config = dict(
    num_hidden_layers=8,
    hidden_size=96,
    num_attention_heads=2,
    num_key_value_heads=2,
    head_dim=64,
    intermediate_size=384,
    vocab_size=6069,
    hidden_act='tanh_gelu',
    norm='layernorm',
    norm_place='pre',
    norm_eps=1e-05,
    positions='rope',
    rope_theta=10000.0,
    rope_fraction=0.5,
    qk_norm=False,
    attn_scale=0.125,
    bias='none',
    tie_word_embeddings=True,
    parallel_block=True,
    init='uniform',
    init_std_qkv=0.0818,
    init_std_o=0.0177,
    init_std_up=0.0818,
    init_std_down=0.0102,
    optimizer='adam_variant',
    learning_rate=0.00259,
    beta1=0.95,
    beta2=0.99,
    weight_decay=0.033,
    lr_head=0.00693,
    max_grad_norm=1.0,
    warmup_steps=359,
    schedule='wsd',
    decay_fraction=0.561,
    decay_shape='linear',
    final_lr_fraction=0.0,
    batch_tokens=[8192, 16384],
    max_seq_len=2048,
    doc_mask=True,
    train_tokens=152400000,
    max_steps=13135,
    dataset='wikipedia_en',
)
Each number is 200 + 40 x the weight over its row's rms, rounded and kept within 0 to 999. Layers, rows and columns count from 0. The size before them is the row's rms in percent of the matrix's.

# layer 5 MLP up, 384x96, rms 0.222, rows 274-290, columns 0-95
102,284,227,190,190,204,192,158,177,245,168,244,164,163,182,183,248,206,207,170,213,175,177,152,192,213,248,301,231,183,197,195,145,200,217,212,201,198,203,325,293,180,208,224,230,198,158,167,282,210,215,200,161,136,215,227,252,215,202,133,133,159,153,183,266,274,177,156,233,216,203,169,254,195,109,229,189,203,163,183,211,211,203,186,199,148,224,248,221,183,165,113,188,171,253,161,151
089,283,171,236,166,195,196,206,223,184,178,246,167,174,118,153,232,193,180,203,196,153,213,217,230,186,222,204,266,199,161,146,157,152,269,160,223,316,190,269,213,161,207,211,189,245,187,178,232,166,217,248,128,173,213,212,250,219,164,186,189,182,171,169,170,250,221,246,206,239,169,256,239,190,194,177,136,224,122,135,260,169,172,278,152,119,217,225,201,139,239,175,191,243,212,264,166
106,174,142,122,213,226,235,185,217,192,134,196,184,175,240,195,220,166,143,221,164,188,177,192,177,152,151,226,204,244,183,208,194,170,208,220,185,293,183,214,286,212,222,156,269,196,178,243,189,339,180,264,142,176,198,169,224,200,234,176,197,129,184,171,227,212,271,225,230,208,149,203,187,204,185,179,179,205,232,122,229,192,260,217,197,223,204,228,228,227,168,194,121,264,143,242,304
102,166,176,247,203,233,170,138,174,104,191,185,227,233,238,207,293,132,163,153,133,185,199,220,223,237,139,161,222,192,171,196,188,164,185,166,186,213,230,199,186,235,177,187,236,197,125,168,236,266,193,156,122,158,259,217,180,250,173,253,183,196,235,187,204,199,168,224,195,175,245,96,215,207,214,208,256,115,226,188,188,175,220,205,309,204,243,244,239,244,171,122,191,176,224,211,251
097,213,180,143,212,234,179,201,262,170,257,148,183,229,260,200,191,177,271,183,132,176,256,264,181,225,231,220,238,228,135,161,195,120,202,150,225,240,219,226,145,244,150,204,171,223,184,182,224,192,81,217,135,204,247,236,226,180,216,165,168,182,171,226,211,205,187,246,282,174,216,219,210,194,206,223,206,172,158,107,252,159,227,196,232,183,252,250,141,251,181,127,136,253,207,221,176
090,143,248,256,243,200,219,260,185,143,141,144,204,166,163,190,97,196,204,225,192,180,260,189,225,190,127,175,187,154,253,205,163,115,224,181,229,245,172,307,225,174,184,185,204,197,207,246,176,260,269,185,166,157,226,224,238,216,182,178,222,185,149,206,163,202,165,177,208,211,186,161,188,167,149,212,155,212,245,194,223,304,237,154,239,252,266,202,148,210,208,223,211,171,132,176,270
102,158,232,152,211,174,212,236,196,248,240,189,193,146,221,278,296,100,193,166,193,198,203,204,211,187,214,170,230,187,90,147,248,105,209,169,225,204,249,270,243,245,234,195,145,231,170,174,169,243,166,200,226,194,179,247,166,240,176,185,165,206,200,227,211,220,186,238,192,222,197,155,192,294,152,187,100,175,222,189,200,212,168,264,241,177,208,214,268,162,194,200,190,191,115,211,152
105,169,210,74,236,250,135,191,243,205,231,158,179,138,237,215,206,173,218,141,221,266,183,238,204,198,145,262,241,174,193,210,169,206,192,152,204,235,219,192,218,221,189,214,247,223,162,165,198,187,180,218,173,220,250,236,216,100,265,173,133,238,219,211,236,199,125,230,235,174,176,127,162,199,253,184,216,167,158,156,135,222,265,257,151,142,251,238,109,177,198,171,219,200,168,214,223
101,200,223,215,193,229,218,184,208,194,174,130,134,261,166,192,297,112,189,176,221,131,218,164,274,107,199,169,194,151,167,156,197,166,186,162,219,202,255,189,227,217,163,99,221,120,207,283,198,251,185,189,212,178,217,187,220,226,219,219,182,287,195,248,213,198,198,249,179,200,157,213,231,247,205,229,235,288,194,177,229,193,209,245,173,194,257,210,206,133,151,184,199,284,185,195,246
106,215,219,218,193,185,92,196,154,219,139,227,217,165,210,260,170,262,188,244,226,205,212,195,227,171,201,221,248,170,228,204,175,134,169,109,226,197,241,198,227,137,211,210,230,240,135,207,203,192,257,279,140,133,201,192,198,294,175,226,199,265,131,229,176,157,231,262,193,230,182,156,213,196,192,219,206,175,278,99,197,252,279,205,188,163,219,221,212,139,189,158,238,231,170,218,186
116,195,104,143,237,180,247,195,224,189,163,215,187,112,239,267,180,216,210,164,180,244,231,202,204,164,189,126,230,213,199,136,110,181,211,216,255,239,203,207,234,144,115,203,198,221,206,213,210,181,222,181,193,182,188,246,219,175,154,169,170,210,210,272,211,246,175,250,207,169,279,221,139,253,224,184,168,189,123,164,195,228,201,158,233,225,312,242,204,101,170,184,164,245,216,192,237
111,228,153,205,169,241,237,191,218,193,252,144,195,208,168,192,266,99,215,263,243,211,205,172,273,208,160,200,209,196,265,246,243,156,260,208,269,195,295,242,218,236,273,193,182,216,145,233,161,235,139,210,133,139,248,162,128,225,170,204,178,241,148,274,174,240,194,202,185,172,139,185,230,212,177,200,273,206,221,181,194,209,214,216,191,173,213,223,147,138,180,144,179,268,191,173,178
079,186,230,83,124,242,245,231,155,149,225,230,245,255,260,224,178,169,232,149,190,220,182,188,168,150,205,225,139,246,220,215,212,271,248,207,205,256,146,215,167,172,164,239,221,219,180,137,179,239,166,207,154,173,245,259,194,226,237,235,237,273,199,160,228,209,168,180,170,125,196,217,204,312,166,132,160,180,172,198,194,175,235,198,198,179,198,218,205,209,135,266,161,143,188,160,235
088,121,241,180,192,175,238,154,185,223,150,190,171,265,228,182,164,209,119,144,247,203,242,157,208,180,216,204,222,172,197,205,243,228,222,159,215,200,233,244,267,176,181,173,214,163,214,218,269,245,281,199,167,184,167,269,119,229,190,186,166,149,143,224,237,161,123,199,96,161,223,176,216,185,158,194,151,221,214,171,157,291,170,218,264,223,224,240,175,176,159,238,186,251,184,143,253
101,154,182,187,165,133,198,179,264,170,175,236,202,146,171,201,202,159,223,205,230,289,136,139,210,278,169,194,191,155,211,252,129,217,219,185,129,252,214,188,178,211,125,206,247,116,191,217,188,192,139,193,191,150,173,240,199,239,204,235,249,192,176,302,188,250,221,215,222,237,188,157,125,186,235,162,144,165,220,169,174,254,162,195,259,192,189,275,288,225,204,198,165,153,202,190,218
105,223,236,153,232,190,155,186,248,184,167,176,146,202,207,210,218,183,204,165,204,138,192,170,212,192,175,167,195,251,277,161,172,223,246,197,217,231,249,291,222,177,150,176,199,275,166,214,237,201,156,165,218,222,218,226,182,194,288,197,176,139,179,134,195,195,167,214,193,242,209,212,273,231,177,225,180,115,183,146,216,198,157,257,103,220,273,243,205,212,127,140,103,268,189,252,183
100,148,205,187,279,190,170,215,195,199,195,183,238,126,162,247,229,198,214,184,198,179,172,198,233,124,266,182,238,206,260,183,230,208,187,299,195,247,197,198,242,188,238,110,130,171,80,174,136,163,167,253,201,192,165,162,160,236,241,140,210,181,176,216,234,235,173,254,220,195,171,237,210,223,177,243,174,241,214,191,127,177,215,263,233,203,185,246,240,126,140,186,182,247,139,208,228
# layer 5 MLP down (transposed), 384x96, rms 0.22, rows 274-290, columns 0-95
118,146,154,299,187,204,221,245,215,186,203,273,231,241,170,179,175,171,101,227,157,188,168,120,218,161,208,177,152,162,128,144,221,221,212,270,224,226,194,274,144,197,153,239,268,122,169,187,220,242,214,217,195,163,222,235,192,249,259,270,217,193,201,159,262,184,243,181,184,164,179,181,190,197,212,231,124,269,275,210,197,228,180,127,185,225,228,187,173,197,190,204,206,184,156,249,228
078,180,162,205,263,236,251,176,169,207,181,164,219,161,194,221,214,183,214,196,257,163,183,131,222,228,199,179,90,236,162,251,203,205,162,230,168,211,200,84,253,153,234,208,198,152,204,220,204,167,204,182,177,235,176,276,184,163,267,189,184,209,136,202,195,152,191,202,191,173,237,146,222,195,189,238,274,218,218,255,228,218,188,161,232,259,140,129,273,300,201,226,188,142,149,272,223
111,150,207,266,172,274,228,102,241,167,154,290,305,220,183,206,191,226,180,169,220,220,147,185,128,184,245,195,226,223,219,173,224,238,204,109,200,194,144,241,216,180,256,175,237,206,245,181,207,108,146,221,163,184,244,140,151,196,158,189,206,192,186,214,236,200,209,157,220,172,162,208,180,173,241,193,150,236,199,241,225,236,246,194,158,222,261,232,230,114,189,238,216,199,150,222,265
107,155,200,143,170,188,200,203,245,223,260,156,195,243,207,176,173,263,239,188,139,148,238,187,157,179,213,185,176,223,215,185,199,187,213,173,171,184,221,187,206,207,176,165,271,180,181,117,185,208,219,159,279,183,227,216,130,291,229,304,232,234,217,180,252,164,145,217,165,259,231,130,233,185,192,176,189,181,198,154,129,220,112,231,199,163,175,302,230,171,232,248,218,241,165,215,275
105,173,169,240,227,201,304,164,274,177,242,155,194,211,152,191,185,153,169,211,231,214,108,201,260,145,152,159,224,134,170,188,203,160,198,219,166,195,222,216,176,170,194,165,202,245,199,213,217,197,262,240,240,316,157,251,232,194,191,214,189,237,187,212,225,234,204,219,151,174,136,247,159,222,205,240,221,208,216,169,163,91,163,240,179,176,198,202,225,211,219,265,228,142,256,102,241
083,163,193,175,203,209,214,199,151,230,269,203,274,201,210,225,201,221,189,200,156,168,204,170,333,215,203,194,292,233,219,177,186,186,238,205,232,280,170,164,193,202,216,218,203,167,166,277,198,204,186,189,189,273,163,166,220,210,180,182,221,135,245,159,212,253,232,182,256,124,224,200,145,202,211,182,239,145,187,192,245,150,130,171,99,208,196,99,222,205,154,229,173,116,233,185,228
092,264,220,182,271,225,244,231,218,198,95,281,207,215,204,178,199,268,169,262,205,191,164,221,198,136,206,173,236,204,187,212,191,172,129,185,184,236,266,138,151,219,206,172,248,204,184,186,235,176,144,190,140,194,124,154,169,217,198,271,174,175,194,123,174,302,234,199,149,192,243,216,236,180,175,226,261,193,286,147,137,209,209,218,195,193,206,130,231,236,198,153,196,199,261,196,202
087,254,144,195,230,194,193,78,202,222,266,249,152,233,170,206,128,251,223,202,214,158,218,212,136,181,213,178,229,162,197,228,155,273,198,148,212,248,176,173,200,231,246,211,212,241,142,151,245,196,204,244,228,273,134,281,287,177,203,235,158,189,226,237,141,225,159,190,268,135,155,203,209,226,244,160,173,160,175,157,170,126,219,259,181,207,158,185,202,190,231,193,231,210,231,217,204
092,246,213,147,186,236,194,213,193,212,158,231,215,218,233,193,170,198,187,194,218,231,174,172,202,236,173,169,135,201,160,253,204,177,235,266,286,261,128,194,183,278,206,193,202,175,150,212,213,235,202,140,214,157,201,224,276,208,172,229,257,193,165,149,192,181,182,230,112,218,90,239,146,252,221,206,215,266,173,205,209,115,235,207,219,250,122,178,193,179,254,265,165,168,230,108,180
113,257,208,279,221,205,184,201,216,193,239,132,177,181,240,225,148,170,216,134,193,186,154,218,204,192,193,170,120,195,254,205,248,198,193,291,192,170,217,124,183,195,136,202,176,221,243,183,239,253,263,207,352,180,226,212,219,189,239,242,245,201,153,219,220,126,197,221,214,199,167,236,160,144,153,243,217,197,236,146,174,190,154,137,228,204,144,202,208,200,248,174,125,164,232,187,151
131,212,189,166,182,206,209,163,140,223,135,244,199,170,252,203,125,231,203,170,264,169,223,204,205,185,221,280,171,199,206,199,204,193,255,165,283,209,185,209,256,223,151,248,221,197,204,121,188,200,178,129,203,173,142,180,184,239,125,198,202,180,214,141,211,186,144,175,184,238,246,126,127,231,196,211,235,200,227,252,176,228,222,145,199,266,342,179,207,218,272,197,200,201,228,259,146
119,158,151,199,200,184,184,186,175,160,280,236,177,165,186,250,162,150,205,243,253,144,188,271,175,170,313,196,269,184,218,213,224,214,211,149,242,184,156,251,159,217,294,255,218,199,229,198,194,194,260,226,167,98,231,203,198,202,167,212,181,193,168,166,283,230,176,184,196,134,231,210,240,250,160,169,230,214,188,226,228,194,142,174,140,205,217,232,162,228,195,180,97,172,177,146,246
078,262,182,304,225,164,158,142,241,231,149,174,205,145,221,196,258,250,177,207,178,194,192,201,272,167,155,191,245,171,185,175,199,132,117,189,209,244,228,198,249,211,235,206,176,201,151,281,217,136,273,151,214,259,138,208,239,182,139,197,217,138,227,194,186,205,231,241,205,272,213,152,205,138,265,211,205,204,204,147,193,175,173,173,212,190,230,163,208,197,264,99,218,232,254,215,210
078,177,210,183,213,213,256,205,219,202,264,148,180,154,148,173,210,218,174,189,191,205,224,165,224,269,232,234,166,210,278,192,205,151,197,190,172,196,212,177,200,231,258,210,227,195,205,164,197,170,240,188,222,292,228,206,149,175,263,142,207,172,270,172,150,334,200,192,189,207,216,229,178,192,154,244,126,163,229,221,189,178,220,203,164,236,182,93,201,149,83,222,213,213,289,164,157
111,135,182,197,186,154,182,238,200,245,203,214,200,179,148,134,198,237,200,205,213,238,176,218,204,182,194,228,261,205,200,188,233,215,279,195,180,292,207,192,134,111,224,174,278,180,263,177,247,159,196,155,284,142,202,205,230,173,194,194,209,171,240,159,235,288,204,197,176,193,120,177,201,185,212,160,161,173,194,172,167,185,175,189,215,105,307,220,264,185,205,245,148,202,226,290,187
103,158,197,236,202,173,217,201,199,198,206,236,150,137,196,146,239,163,213,130,198,235,182,210,194,189,196,177,177,224,189,208,167,180,202,130,267,213,174,165,205,217,131,223,275,195,251,226,140,257,189,158,314,258,245,214,257,244,136,195,243,278,234,185,209,202,147,221,161,174,192,225,182,190,267,206,205,230,174,266,147,128,190,230,228,210,206,93,255,146,225,206,109,207,200,211,190
090,160,174,166,206,169,235,182,236,211,147,231,137,219,177,211,189,193,224,187,187,160,229,161,162,197,160,264,256,244,190,154,195,204,149,203,182,215,215,241,152,191,209,187,221,194,271,214,152,223,183,207,242,282,259,287,232,196,219,158,160,143,222,230,128,182,191,209,193,227,216,178,209,175,197,249,253,176,119,276,166,297,137,148,254,222,271,112,221,175,185,180,125,206,201,260,243